Weights of a small GPT-style language model, trained from scratch on English Wikipedia: a variant of SOAP for these matrices.
Each number is 50 + 12 x the weight over its row's rms, rounded and kept within 0 to 99. Layers, rows and columns count from 0. The size before them is the row's rms in percent of the matrix's.

# layer 2 MLP gate, 2048x768, rms 0.0974, rows 454-508, columns 0-127
089:69 42 34 56 53 61 36 60 31 52 42 65 63 37 67 55 42 39 64 68 64 32 39 55 42 49 76 43 51 55 57 50 39 31 48 66 45 43 66 69 57 60 63 28 35 76 52 52 60 63 46 56 38 66 51 42 52 69 40 54 60 58 58 46 55 41 40 26 33 58 61 36 63 51 41 37 45 38 53 71 47 48 42 27 52 40 53 40 66 66 49 73 49 60 49 39 34 42 51 52 43 43 62 48 61 67 38 40 35 50 26 47 46 52 57 44 35 48 53 63 49 38 53 29 59 65 38 45
098:51 60 87 29 45 53 63 53 46 71 58 71 61 44 57 48 41 47 53 39 68 54 53 86 25 51 36 61 43 47 50 47 59 40 44 34 65 46 66 63 49 44 52 50 53 40 63 48 44 56 49 38 33 59 47 48 52 70 47 49 28 38 50 30 65 37 47 57 26 40 35 44 60 55 47 48 53 44 58 61 54 55 23 62 44 60 53 57 44 44 51 45 45 41 64 48 62 55 54 29 86 55 56 45 35 48 62 29 68 33 49 38 52 36 25 54 47 51 58 53 41 37 55 40 49 38 47 57
124:43 47 55 42 39 45 60 38 54 56 40 41 39 72 58 53 59 58 61 40 51 60 28 55 45 51 40 56 66 55 49 44 56 65 58 69 33 65 42 29 68 43 61 55 44 60 47 63 45 48 50 62 68 43 38 57 58 66 44 47 53 34 59 47 65 71 47 42 48 29 39 28 62 52 49 50 33 58 51 60 50 46 29 47 56 36 51 38 68 56 37 57 42 42 61 25 43 48 57 48 54 30 35 53 38 66 64 51 62 47 50 43 49 51 57 48 77 48 83 52 59 36 55 49 53 73 42 47
091:54 45 65 38 55 65 26 38 69 56 30 64 51 51 39 50 60 41 34 50 64 52 39 56 75 43 59 54 62 43 50 51 43 37 50 55 47 44 71 52 55 59 33 38 57 44 54 66 77 57 55 74 35 52 57 77 42 14 57 57 28 53 33 37 58 70 80 51 63 53 58 44 36 49 33 52 70 58 70 46 53 51 47 42 37 57 60 54 56 62 27 50 47 70 48 45 49 70 52 39 54 21 36 33 61 50 20 66 55 42 56 36 65 28 38 37 36 65 52 47 26 57 47 52 45 55 32 50
100:52 50 54 41 44 50 71 51 20 42 41 72 38 57 51 63 52 61 52 65 31 46 66 24 53 52 73 40 63 50 62 60 68 31 40 50 51 71 46 28 49 52 65 61 61 52 52 60 56 42 50 27 50 57 54 78 52 55 45 62 65 62 42 56 39 33 54 50 52 78 50 34 40 38 49 49 52 39 57 31 63 47 58 39 59 50 43 37 47 52 44 43 43 69 40 62 47 36 66 58 47 60 60 49 48 34 49 43 36 49 48 50 39 52 02 63 46 44 65 53 80 24 52 58 33 38 60 37
093:63 61 50 72 41 37 26 55 58 58 61 57 57 43 59 64 64 22 60 67 45 62 57 59 31 40 60 61 52 66 69 27 55 55 35 66 18 46 47 47 69 38 57 41 37 21 60 56 47 46 56 44 32 63 69 60 61 45 46 38 53 55 49 37 51 52 37 50 50 53 49 38 30 42 61 57 51 46 58 45 43 43 61 58 50 58 65 68 39 46 56 43 24 33 77 70 54 55 56 47 38 45 41 67 49 37 65 43 47 73 43 53 47 44 57 51 47 34 60 34 45 66 43 58 54 53 68 38
103:53 50 64 71 38 60 58 53 38 50 33 48 50 45 55 43 35 66 42 61 53 41 52 52 45 70 63 45 68 57 62 49 57 52 44 48 36 41 44 57 59 22 46 36 38 64 36 49 39 20 56 47 65 61 53 35 24 55 61 30 45 46 79 50 46 88 29 34 55 74 65 62 58 70 66 67 43 65 39 68 22 47 34 49 36 32 44 70 74 50 50 49 47 50 58 72 46 53 60 54 43 42 62 45 56 47 48 21 38 52 65 53 56 48 54 54 49 47 73 40 53 39 69 42 63 59 61 35
096:59 47 49 53 55 61 44 66 53 60 52 44 65 50 27 32 54 38 60 60 61 38 46 52 54 48 44 38 44 28 31 55 64 70 44 76 76 50 31 51 46 35 50 51 51 54 52 40 40 41 64 26 49 57 43 40 55 63 52 34 54 50 58 51 51 42 37 50 36 43 78 65 47 58 48 76 50 36 43 46 51 51 51 69 60 46 38 54 80 70 46 60 52 42 63 38 50 58 65 37 52 53 42 45 56 38 45 36 59 44 59 40 42 43 55 39 41 34 46 42 56 19 51 45 75 49 54 34
094:66 54 50 74 61 51 57 37 76 66 53 37 59 26 76 57 45 58 33 40 60 63 41 52 40 45 56 29 54 37 45 64 63 55 65 56 56 69 37 52 58 51 54 46 45 46 49 55 40 45 84 51 59 57 74 44 37 40 49 48 65 53 53 31 56 67 26 23 49 34 47 57 48 42 60 48 77 56 63 67 65 50 40 33 49 59 45 31 46 45 45 40 37 31 58 45 52 40 52 65 71 46 26 58 37 44 47 67 60 57 70 24 53 43 58 55 51 50 62 62 40 50 56 51 55 51 55 58
100:51 69 50 46 67 68 34 51 81 62 53 51 43 48 39 50 77 46 66 46 54 29 51 47 54 47 29 51 43 46 41 63 54 48 72 67 36 47 46 53 56 32 79 33 43 30 69 30 55 54 36 50 35 65 63 45 40 46 63 47 44 40 50 54 33 55 50 35 52 55 77 46 71 45 54 56 53 34 63 56 40 67 45 38 69 47 54 66 45 42 62 61 42 59 38 37 46 81 36 53 44 29 72 64 66 43 48 53 54 61 46 45 32 39 40 59 31 41 53 55 54 53 45 52 45 39 64 30
086:73 29 55 63 63 49 52 59 51 43 53 48 34 56 39 27 51 48 60 52 61 41 57 40 43 54 61 53 50 52 33 42 54 51 60 52 46 75 47 68 65 32 42 57 52 44 46 63 38 43 36 53 39 26 51 39 73 39 50 35 33 57 37 50 43 72 10 47 21 54 48 60 41 57 44 40 55 39 37 39 49 52 69 33 48 25 71 80 48 27 67 34 43 67 56 40 35 37 53 33 71 77 64 48 51 72 48 46 51 26 75 60 51 50 54 51 64 55 59 45 44 49 46 59 68 52 61 31
105:61 29 51 58 44 50 40 49 55 19 40 66 58 45 58 57 37 62 29 34 16 31 37 49 72 55 64 30 73 28 38 61 39 39 68 38 33 60 74 67 46 48 51 55 24 52 57 41 37 62 44 57 37 54 46 71 64 36 69 64 50 33 36 31 58 74 65 43 61 52 56 44 47 35 52 44 47 57 43 62 45 77 61 47 53 65 39 60 61 45 62 55 60 50 35 30 38 59 69 52 47 57 54 50 43 57 62 58 41 68 37 52 51 21 51 58 54 37 44 43 65 55 57 57 54 37 61 72
099:43 58 42 51 61 58 51 55 62 49 25 49 58 53 48 31 52 56 52 41 69 59 57 48 47 50 62 43 51 52 22 55 40 55 36 77 39 55 42 39 44 55 78 49 27 54 53 50 30 52 65 40 27 28 43 72 50 51 64 29 77 25 51 39 54 40 43 44 61 26 59 47 38 33 66 39 31 28 39 47 58 32 54 39 43 58 43 45 35 58 46 44 32 44 59 49 53 61 51 57 42 52 59 63 56 72 57 28 68 38 53 35 47 66 47 79 50 46 47 55 47 47 61 52 55 47 46 59
097:58 41 68 47 44 43 58 69 32 49 62 33 47 36 77 46 32 57 45 58 37 45 62 39 38 36 59 43 64 35 49 38 37 63 57 56 54 42 39 65 41 50 42 41 49 55 52 46 47 47 47 39 22 48 52 58 37 54 42 35 59 42 49 36 56 50 56 46 37 31 63 29 64 69 45 47 55 40 73 34 59 43 53 44 68 53 45 50 51 43 41 44 30 52 51 66 49 67 58 33 39 53 70 54 35 43 56 21 48 49 60 48 39 59 38 41 60 68 57 48 37 34 27 58 35 45 46 55
092:64 49 58 43 57 63 42 50 41 48 44 35 51 62 63 28 58 32 35 53 48 26 66 33 58 43 43 49 47 35 59 59 51 49 68 38 56 56 59 53 57 51 47 37 39 65 53 44 29 07 74 54 43 66 43 62 62 42 58 39 45 59 54 44 41 31 46 43 43 66 67 40 41 52 53 55 43 51 48 64 28 63 39 47 61 53 49 64 63 47 54 56 55 59 56 45 56 52 55 46 55 30 35 61 61 58 63 44 45 43 25 30 35 74 56 69 46 63 41 41 57 51 54 42 62 45 48 59
108:53 42 49 41 53 52 60 31 60 50 29 45 10 40 39 42 31 43 78 35 65 53 40 45 60 53 44 50 48 69 54 61 61 23 62 45 56 52 50 40 59 58 45 53 45 31 54 51 43 46 73 46 62 43 74 52 65 56 49 39 36 66 40 51 63 49 55 42 58 41 46 68 36 36 60 31 46 45 35 46 56 37 43 72 58 57 49 36 52 38 73 34 32 35 68 43 54 53 48 80 45 42 40 47 49 55 52 50 39 44 54 73 64 48 39 52 57 37 50 54 40 36 54 42 33 46 51 53
092:49 63 64 52 29 44 32 40 49 58 33 57 53 56 51 36 54 40 34 46 56 46 49 58 57 70 58 40 54 52 55 58 34 59 49 45 51 69 59 71 60 41 22 51 52 58 60 54 52 42 43 35 19 54 72 40 40 66 42 52 51 48 23 48 51 53 50 54 33 46 50 38 36 47 40 59 32 50 36 53 63 51 51 47 68 75 52 45 60 47 55 61 70 46 38 71 47 66 56 36 53 43 34 43 79 43 40 75 56 42 67 46 66 59 58 73 55 44 53 49 21 71 45 40 44 60 63 50
109:44 35 54 50 61 59 42 71 50 54 38 43 32 52 68 69 24 29 49 48 55 48 49 42 63 37 44 51 46 51 52 37 52 62 39 49 70 70 53 53 53 70 37 59 46 53 67 33 66 46 33 38 31 31 58 31 46 48 51 53 43 42 56 33 58 55 29 45 53 58 63 53 69 73 31 51 37 49 54 52 55 74 48 40 50 54 48 63 57 42 36 48 53 70 50 44 56 60 61 32 44 60 29 33 56 39 59 25 54 49 61 49 24 42 46 71 64 35 41 30 61 63 40 60 55 50 57 56
124:42 43 35 67 39 75 57 41 43 44 38 49 65 51 65 46 61 49 49 63 59 46 35 30 58 45 33 46 57 72 32 50 37 61 45 59 29 63 25 52 51 45 51 42 42 45 58 46 49 32 63 31 37 60 66 79 50 55 37 50 53 48 60 36 44 26 32 39 56 36 65 52 28 53 42 44 72 46 37 48 43 45 70 45 46 55 74 61 49 53 69 58 52 69 48 58 53 55 66 39 42 48 48 55 42 59 57 47 42 29 39 30 56 41 35 55 38 47 49 52 57 46 44 45 33 58 42 33
107:58 44 52 51 52 46 66 64 47 59 43 58 50 41 33 61 62 49 31 48 35 46 42 44 53 65 55 45 53 56 66 44 48 49 46 58 34 47 57 61 38 56 29 75 55 49 33 54 62 36 51 61 49 48 50 45 44 42 61 51 36 42 57 43 53 40 68 41 67 61 41 48 67 42 52 32 57 42 26 52 60 56 48 41 46 61 36 48 66 59 38 74 54 61 58 43 40 55 61 86 39 42 55 31 34 48 48 38 38 57 49 50 36 53 33 60 64 46 57 61 62 60 40 50 39 55 45 47
113:55 52 47 42 58 65 73 60 72 70 53 62 60 55 49 73 43 49 68 35 33 47 72 61 39 62 68 47 42 33 31 51 40 31 28 56 55 45 47 54 64 58 74 54 54 52 84 65 49 40 64 51 20 51 61 43 63 46 33 47 54 72 44 36 44 56 19 44 41 26 35 53 53 58 67 57 44 37 39 70 45 56 38 55 56 44 44 55 57 20 53 56 47 33 34 46 70 48 50 63 46 62 51 43 59 40 57 39 60 52 40 32 44 89 37 52 43 40 48 59 82 52 52 57 44 38 72 50
103:57 45 58 34 60 43 61 40 50 51 40 42 56 62 74 52 28 41 66 59 77 51 56 62 49 46 52 61 52 46 33 36 38 37 33 55 56 51 69 27 36 38 37 65 72 28 76 64 65 23 69 55 44 30 27 59 30 39 20 67 64 59 29 52 55 24 35 28 64 54 55 42 70 45 28 52 40 46 58 55 76 41 81 60 42 70 58 48 51 43 52 68 56 53 56 41 31 67 50 55 71 64 58 55 45 33 34 41 54 45 46 55 47 33 46 58 67 57 46 33 61 48 44 51 48 53 34 37
107:66 38 32 57 68 40 47 45 57 48 50 32 43 55 36 52 40 15 61 48 60 51 64 41 59 57 37 31 57 47 65 50 41 40 63 29 67 62 37 59 74 56 60 68 74 67 50 35 65 32 45 54 49 45 46 57 45 56 51 68 21 46 63 66 59 53 34 55 34 77 48 43 26 46 55 64 37 67 55 57 33 53 51 55 41 54 52 38 49 78 44 49 34 45 36 39 53 50 53 58 56 44 50 71 55 60 55 49 52 78 26 68 33 46 39 76 50 43 61 61 46 57 40 52 65 54 47 53
111:55 50 51 53 41 36 47 46 41 56 61 62 46 48 57 59 71 37 22 64 55 45 35 34 41 61 48 57 51 32 64 49 36 36 50 63 52 40 47 53 36 52 35 51 65 37 51 31 56 51 58 33 38 52 37 59 58 60 52 65 35 46 77 55 41 40 42 62 71 64 50 38 56 70 33 49 44 40 56 46 49 51 48 51 44 82 20 38 56 67 49 41 58 49 70 61 65 58 68 44 29 41 50 36 65 35 58 35 71 44 56 73 32 48 32 49 29 64 51 38 38 31 30 29 58 76 46 43
111:56 43 42 54 46 48 58 45 54 42 75 69 52 46 40 53 37 44 50 59 24 49 53 55 58 34 44 48 73 30 33 51 46 62 35 72 60 48 63 63 70 49 65 66 54 67 46 48 60 45 56 71 69 75 42 49 64 72 50 48 58 53 41 41 50 67 55 47 44 25 48 36 39 48 47 51 59 68 38 34 47 28 48 30 63 32 46 46 55 71 26 40 47 45 57 46 48 37 46 49 50 41 47 66 41 47 54 60 38 54 41 53 66 44 58 51 54 44 56 45 50 52 54 62 52 34 53 26
110:50 43 34 50 56 38 47 39 61 65 47 40 32 37 62 48 42 42 51 59 53 59 79 45 43 51 50 47 59 32 53 58 41 34 34 48 43 36 64 47 52 42 44 46 50 56 68 52 47 46 27 64 43 77 46 53 63 54 39 74 58 37 67 55 35 43 63 30 51 44 55 72 61 42 60 52 57 26 55 56 56 27 33 52 40 47 51 65 56 49 63 61 72 39 39 75 55 38 65 45 26 54 58 71 37 46 47 48 39 50 58 40 49 64 26 29 57 48 53 35 48 41 41 52 59 70 57 57
093:49 76 45 61 57 46 49 46 69 57 38 61 53 47 48 57 79 53 39 59 30 45 49 54 48 70 35 52 41 54 47 62 66 40 55 47 65 33 58 48 39 62 54 58 45 28 51 35 55 73 56 38 46 39 51 65 51 40 47 29 34 46 53 66 34 52 51 49 39 63 59 38 71 55 31 49 50 53 40 52 61 56 41 38 59 34 32 64 48 29 65 58 66 54 56 52 59 54 30 51 59 61 45 58 59 54 55 33 38 51 62 41 49 50 46 37 72 54 35 49 42 68 43 59 61 40 31 35
098:57 46 52 59 26 42 37 42 65 46 45 45 43 44 46 44 31 59 42 48 41 24 39 37 54 61 63 52 35 33 27 49 37 57 67 62 47 47 41 28 80 36 70 36 55 49 68 60 43 31 48 35 52 31 57 69 46 50 48 56 59 43 38 25 60 39 41 37 28 42 48 57 51 53 74 37 37 49 63 32 50 48 36 47 38 73 60 37 31 46 64 54 65 35 45 59 30 41 49 43 51 45 62 50 55 46 50 37 55 52 45 48 34 69 58 45 48 58 58 45 61 71 47 31 60 47 34 52
102:36 19 52 41 29 56 61 62 61 29 43 56 43 41 64 61 75 59 48 67 67 60 32 50 45 63 34 48 54 47 47 49 63 54 28 70 52 48 46 51 39 47 35 42 52 57 77 36 34 53 41 57 39 44 34 47 65 28 36 50 41 40 42 62 34 32 40 52 41 43 47 45 55 66 42 61 24 42 55 77 39 64 39 39 43 46 52 49 30 47 73 44 26 57 78 45 62 63 59 43 26 34 36 52 37 47 68 40 56 48 61 46 46 75 41 62 38 63 51 56 67 55 45 51 43 49 67 52
090:44 54 54 51 52 37 51 51 63 32 36 39 48 39 55 47 42 47 59 40 51 43 80 60 68 44 54 56 54 68 42 38 50 60 65 59 57 48 59 43 56 56 67 43 51 14 59 62 35 62 46 59 61 48 71 53 32 73 49 45 54 31 49 31 57 32 42 42 73 75 47 41 24 43 44 49 45 42 31 34 38 49 40 25 42 52 49 54 53 70 55 65 66 53 39 68 51 49 52 34 66 65 64 60 35 47 34 52 49 61 33 49 31 25 43 55 41 71 47 51 41 54 39 59 41 61 45 60
086:63 11 49 58 38 30 45 35 59 58 44 48 16 50 57 50 65 65 42 38 47 60 73 36 41 59 74 50 69 63 53 60 45 36 44 63 56 52 52 44 42 47 37 54 57 50 68 40 46 67 36 41 41 26 69 53 43 50 62 49 47 56 36 38 38 44 61 35 63 55 41 32 48 50 54 64 40 50 38 29 57 58 43 64 72 67 39 68 45 30 38 76 53 49 80 55 66 66 36 41 47 57 27 56 62 36 70 72 64 57 69 51 42 49 50 31 42 58 32 55 42 42 48 38 52 36 34 47
099:49 17 72 58 40 44 40 46 30 39 51 68 80 49 41 57 89 38 23 60 52 49 70 47 73 58 30 57 76 57 45 52 56 32 43 58 48 39 38 29 39 64 62 52 45 41 58 44 55 38 54 49 42 37 38 47 38 58 64 42 25 64 62 60 30 62 27 32 56 30 59 44 66 39 62 74 45 30 59 56 31 49 39 46 57 54 59 59 47 50 68 54 64 47 57 43 56 61 39 58 43 61 42 35 73 60 61 33 65 52 61 51 41 34 68 45 44 19 26 59 47 28 55 46 47 45 48 37
092:24 39 69 64 37 53 41 45 41 51 49 54 57 48 51 36 52 68 46 54 26 47 50 55 36 58 45 63 60 55 51 48 43 44 75 73 60 63 51 45 48 62 69 54 56 42 50 58 55 61 58 51 77 47 65 62 45 62 60 49 37 46 48 59 60 38 58 44 42 56 45 62 20 48 25 50 29 38 55 54 53 60 60 58 56 44 59 24 69 29 42 52 44 57 42 69 38 37 57 36 61 62 59 57 45 50 56 66 50 51 39 52 64 64 56 79 54 74 71 55 59 44 39 57 72 55 56 38
086:42 47 31 17 53 47 72 39 59 70 57 54 61 70 69 44 59 41 36 57 63 62 71 40 52 66 41 60 69 59 36 57 69 32 54 55 50 59 51 45 40 49 39 53 67 58 42 55 41 44 48 54 41 58 53 72 58 65 07 39 72 62 35 50 32 47 41 62 48 32 45 40 29 36 50 57 50 39 24 52 50 53 56 65 58 55 60 36 27 47 48 56 68 56 47 42 35 44 54 50 38 44 66 49 44 44 50 42 50 68 17 47 53 38 47 36 41 21 53 73 50 50 50 66 40 85 37 70
150:26 49 52 63 31 54 37 36 44 36 42 60 42 36 27 45 53 64 34 64 59 40 41 44 55 43 32 46 54 47 57 48 43 37 53 46 63 31 48 57 39 25 41 55 42 48 27 47 53 56 57 53 80 62 34 52 56 52 59 54 39 45 60 50 36 48 58 29 33 58 42 59 53 42 22 42 49 65 61 45 57 59 41 32 65 66 57 46 53 56 70 63 50 58 53 54 53 56 54 43 29 44 47 46 33 35 43 51 44 19 16 54 22 64 32 67 53 26 43 45 65 39 50 56 80 52 32 46
102:62 46 58 59 36 57 36 48 47 43 67 58 44 10 46 32 75 44 84 59 53 36 46 77 62 59 35 49 61 64 44 50 55 59 36 50 53 44 53 55 57 50 49 59 56 36 35 43 54 67 57 61 57 34 37 35 66 41 28 52 43 56 50 66 46 45 37 47 38 61 32 61 45 49 51 40 50 66 39 52 58 34 50 70 61 45 43 54 41 53 49 48 35 42 48 40 48 66 63 67 52 50 44 43 55 50 23 45 39 47 52 62 38 49 29 27 53 49 49 29 56 69 60 35 52 12 58 49
097:50 65 66 61 64 35 67 66 53 58 47 55 53 46 71 43 34 58 40 35 57 41 42 50 38 72 36 34 51 60 76 43 38 38 52 49 54 44 38 45 43 42 41 22 40 57 52 61 42 38 45 45 25 44 50 51 39 48 71 49 44 35 82 56 44 54 28 48 45 61 41 74 62 55 49 42 41 57 66 15 37 33 45 48 45 65 49 52 42 48 39 56 35 48 60 29 58 47 39 44 63 33 66 30 62 47 58 65 69 42 54 41 55 48 33 28 62 42 67 54 37 53 42 60 39 28 70 48
086:65 47 52 57 47 50 65 46 63 41 56 62 67 50 69 55 39 45 41 32 43 62 30 34 47 59 64 47 48 28 51 51 56 43 41 55 67 47 61 53 70 72 59 45 56 46 37 36 67 29 43 70 65 45 41 38 40 52 41 41 53 61 66 45 87 31 34 78 32 47 30 55 38 45 60 60 61 45 34 33 23 58 57 48 58 44 45 49 66 34 46 58 34 44 51 32 44 59 61 61 53 58 37 80 18 51 65 25 59 36 56 39 43 46 39 74 29 50 46 51 59 43 32 45 44 45 58 37
103:45 54 31 69 59 48 52 40 56 54 50 39 36 21 70 66 40 40 24 48 58 56 56 23 56 43 62 37 38 46 40 62 60 32 36 48 60 60 39 60 52 53 47 47 59 64 37 51 52 46 65 52 46 61 45 48 41 43 34 58 72 66 50 37 53 36 34 33 65 43 72 69 63 39 40 61 36 43 24 33 60 45 58 48 61 63 50 34 55 60 49 36 57 56 66 60 48 61 66 58 55 51 33 52 55 56 51 24 36 54 34 48 31 51 44 48 38 44 56 65 33 45 33 45 54 65 63 47
107:56 45 45 55 69 86 36 38 69 24 55 65 75 55 72 45 62 40 63 59 40 56 54 57 66 75 48 49 50 36 52 41 30 37 37 58 51 42 38 62 48 35 59 35 44 61 56 59 51 58 63 43 72 47 34 46 59 63 41 60 36 35 58 57 47 35 59 32 76 69 46 50 46 40 50 43 50 57 73 29 60 43 42 60 51 50 69 50 65 45 63 77 36 66 45 56 43 27 64 54 49 59 61 51 59 50 51 71 58 40 50 87 50 51 55 67 46 57 39 47 52 45 46 48 54 74 70 59
106:65 47 54 64 55 61 39 46 46 62 52 41 53 43 76 50 40 29 44 32 42 46 44 59 49 54 33 59 36 50 80 38 55 54 62 47 45 62 34 54 16 56 51 45 31 49 63 44 62 77 48 63 63 57 39 45 45 63 45 57 56 66 39 61 59 74 50 47 53 32 34 41 39 50 74 50 50 28 66 54 37 45 52 38 45 30 49 45 46 49 36 46 56 49 48 65 54 38 54 58 52 62 71 33 50 66 58 46 55 45 28 45 47 50 39 44 58 28 76 50 52 50 55 47 73 41 19 45
097:57 44 40 48 46 58 50 43 26 40 66 67 54 41 67 41 53 25 56 48 47 47 37 50 56 52 64 44 53 32 70 51 66 65 37 51 49 48 53 55 25 52 44 52 35 47 48 59 44 64 51 35 70 58 47 32 47 50 63 42 38 53 31 43 58 56 41 70 36 54 56 49 39 65 67 52 71 53 57 46 48 41 59 61 54 41 46 48 56 71 48 24 51 48 59 62 43 50 53 30 67 69 63 34 49 77 50 59 40 57 49 62 51 62 47 43 52 48 50 42 39 42 43 48 82 55 50 35
085:54 34 67 42 56 57 66 48 27 57 51 50 43 40 38 69 52 53 31 49 59 60 42 56 73 67 46 21 46 39 57 71 28 63 50 47 53 40 67 71 51 58 43 45 43 35 47 40 35 75 46 59 29 49 27 65 64 68 41 44 51 45 43 61 37 41 49 67 50 59 51 57 56 55 24 30 70 59 40 65 44 47 50 35 56 71 46 48 49 35 44 57 51 43 74 28 54 46 47 79 50 47 39 51 40 58 60 52 44 51 21 60 49 58 60 37 48 65 45 43 49 46 62 39 61 65 75 56
103:60 58 64 42 62 52 69 71 43 33 35 45 40 44 49 45 72 31 63 64 48 61 55 51 37 54 65 36 38 70 44 56 57 55 49 44 35 52 65 43 46 39 43 51 49 38 44 34 58 50 39 58 39 43 53 74 49 33 45 52 52 47 61 61 35 73 50 37 61 53 62 51 43 32 30 59 38 39 70 32 85 51 44 59 45 56 54 41 46 55 57 52 74 41 44 19 39 37 39 49 46 57 44 28 37 48 66 56 49 61 51 56 18 57 54 39 46 29 09 57 57 57 39 71 52 53 50 39
109:47 17 22 55 52 42 64 37 44 54 56 35 42 57 52 66 57 46 67 50 50 60 58 34 56 76 50 55 63 51 53 56 35 27 38 36 42 46 60 45 36 55 55 51 50 54 72 46 43 52 55 60 53 74 62 54 31 45 36 40 40 44 54 59 43 53 25 51 44 50 41 52 61 49 48 40 42 63 56 77 41 74 72 38 51 48 64 39 44 75 46 41 53 74 50 68 56 18 37 68 45 49 58 49 57 43 38 39 56 66 26 66 52 33 52 37 58 46 40 50 44 46 73 62 40 66 68 59
096:69 69 66 57 44 42 60 51 52 55 45 41 45 51 51 45 56 24 37 47 39 78 69 42 41 42 48 65 33 52 43 45 34 32 40 45 64 40 43 40 58 41 72 58 59 54 43 39 40 67 48 60 41 30 46 53 31 61 48 47 46 59 64 61 66 44 44 38 52 46 49 65 48 37 48 29 47 32 50 65 31 44 49 34 55 21 37 43 51 32 46 43 63 62 47 69 30 30 61 72 60 57 42 53 40 62 54 51 62 64 30 77 39 53 53 77 69 55 63 49 52 57 72 45 63 58 71 55
090:61 34 67 40 44 69 62 43 46 49 29 49 72 54 53 52 50 76 65 38 43 52 34 31 62 36 57 42 58 41 48 56 67 33 50 59 59 35 52 61 61 55 61 40 30 51 61 57 53 43 72 50 47 56 51 59 31 47 56 20 49 44 60 37 61 46 50 55 45 34 39 41 66 52 74 51 54 57 50 54 47 37 41 52 53 47 22 48 52 45 69 38 50 60 36 56 54 51 49 34 42 26 55 48 59 52 48 39 65 41 37 53 25 75 52 46 61 63 44 39 43 40 68 56 47 45 46 35
097:48 52 56 44 55 50 40 46 55 56 62 49 44 36 68 34 46 42 55 55 53 49 70 40 74 72 42 37 42 41 42 85 58 55 53 58 53 43 41 62 57 54 49 54 24 55 69 43 55 61 56 49 56 37 61 60 48 73 63 47 55 46 41 68 54 40 64 30 49 64 51 41 59 38 34 61 64 39 40 36 48 57 46 63 38 50 49 51 45 54 56 62 74 36 49 43 34 62 38 44 56 79 52 25 58 61 45 54 54 53 39 52 46 35 44 70 39 47 57 60 56 27 57 38 48 62 39 48
099:39 44 58 53 36 40 61 31 65 40 37 53 55 50 53 47 80 51 30 48 45 31 58 69 65 74 33 49 69 42 53 35 62 50 56 54 69 42 39 40 63 51 41 53 52 74 54 69 50 53 52 61 42 40 46 93 38 32 34 50 53 35 55 60 37 47 63 45 59 58 54 56 69 49 41 46 56 50 51 49 37 48 74 39 44 35 89 50 43 73 59 50 49 57 38 27 58 46 52 54 61 38 64 43 49 81 48 41 52 64 59 44 47 53 52 80 50 49 40 45 41 38 65 40 59 44 49 34
102:49 51 68 46 54 45 64 55 39 48 38 41 47 47 52 45 56 35 67 32 48 65 36 31 68 52 40 51 38 48 46 49 65 43 58 39 21 58 56 50 41 62 70 41 54 62 38 38 47 15 58 49 37 63 34 67 41 46 35 54 60 66 46 40 57 56 60 49 61 43 55 44 44 75 61 52 45 61 46 66 58 55 53 57 49 38 36 59 52 57 48 37 60 32 51 36 48 49 63 50 49 78 34 47 40 40 39 34 53 40 60 57 61 36 37 37 52 49 41 34 28 60 21 59 48 59 67 48
092:60 41 55 56 63 48 63 74 50 49 47 57 53 56 48 55 61 68 46 36 50 44 52 28 51 55 42 50 37 39 69 52 49 32 32 66 46 62 37 62 28 39 48 49 77 74 44 61 51 22 60 53 31 54 56 40 39 71 19 37 37 41 66 46 48 59 62 47 58 59 31 72 43 62 74 46 55 42 55 60 50 58 55 36 59 39 58 72 50 68 41 50 44 42 39 59 51 58 58 56 39 53 47 42 63 50 53 19 53 48 47 54 45 45 69 30 51 32 54 43 68 45 48 48 53 33 57 59
089:64 16 63 29 36 52 38 46 62 70 53 55 57 58 62 62 42 80 51 52 64 48 49 61 58 43 52 48 52 38 42 67 49 44 53 56 66 38 53 69 46 57 55 36 41 61 85 58 69 47 69 58 44 51 34 23 29 61 59 36 48 45 67 32 33 36 25 58 47 71 60 64 53 52 53 32 52 53 56 48 65 60 52 42 76 37 33 51 52 57 68 62 42 59 37 32 50 49 43 64 30 38 43 51 54 53 38 36 62 47 35 56 46 49 55 64 42 41 53 52 61 68 57 57 42 53 45 50
090:49 54 29 31 60 44 70 34 36 52 60 69 43 40 33 62 64 41 39 59 52 38 60 60 37 50 55 55 43 40 49 59 53 65 58 53 57 52 55 44 59 41 55 57 54 48 48 49 72 53 51 67 54 53 47 40 17 47 38 47 62 49 51 48 63 42 61 41 46 57 43 75 30 40 40 56 52 34 61 57 35 54 61 35 53 59 31 43 45 67 49 65 68 59 29 42 47 43 77 27 39 49 60 41 35 51 57 45 50 48 46 54 38 52 39 76 45 48 08 43 41 39 61 35 52 37 52 35
097:64 11 71 61 36 39 46 58 56 50 49 45 56 36 37 42 23 50 29 43 59 28 49 54 49 41 36 45 67 47 47 55 59 63 32 39 81 67 40 41 49 70 52 50 47 66 74 35 29 56 57 65 53 29 55 52 58 53 47 48 37 64 69 33 53 52 51 59 55 57 66 31 33 47 61 48 40 40 60 54 31 30 71 59 63 45 49 50 72 41 58 43 70 65 46 41 52 46 29 27 31 51 37 39 55 61 54 75 66 44 35 64 33 62 49 80 52 48 56 48 45 69 16 34 42 72 34 51
088:34 45 48 68 60 57 44 38 33 50 44 48 48 49 65 53 51 53 71 40 77 40 47 57 30 32 42 58 48 63 36 60 54 56 42 48 39 37 37 58 37 64 45 38 75 42 37 47 63 73 38 49 43 78 65 57 57 61 59 54 58 55 48 61 40 51 62 67 52 42 61 55 45 50 69 47 50 64 80 56 58 60 35 40 46 55 50 40 55 52 65 34 64 65 36 51 45 38 68 42 65 50 60 60 42 44 57 51 43 46 45 48 65 36 42 55 50 64 69 33 58 66 40 52 64 48 64 54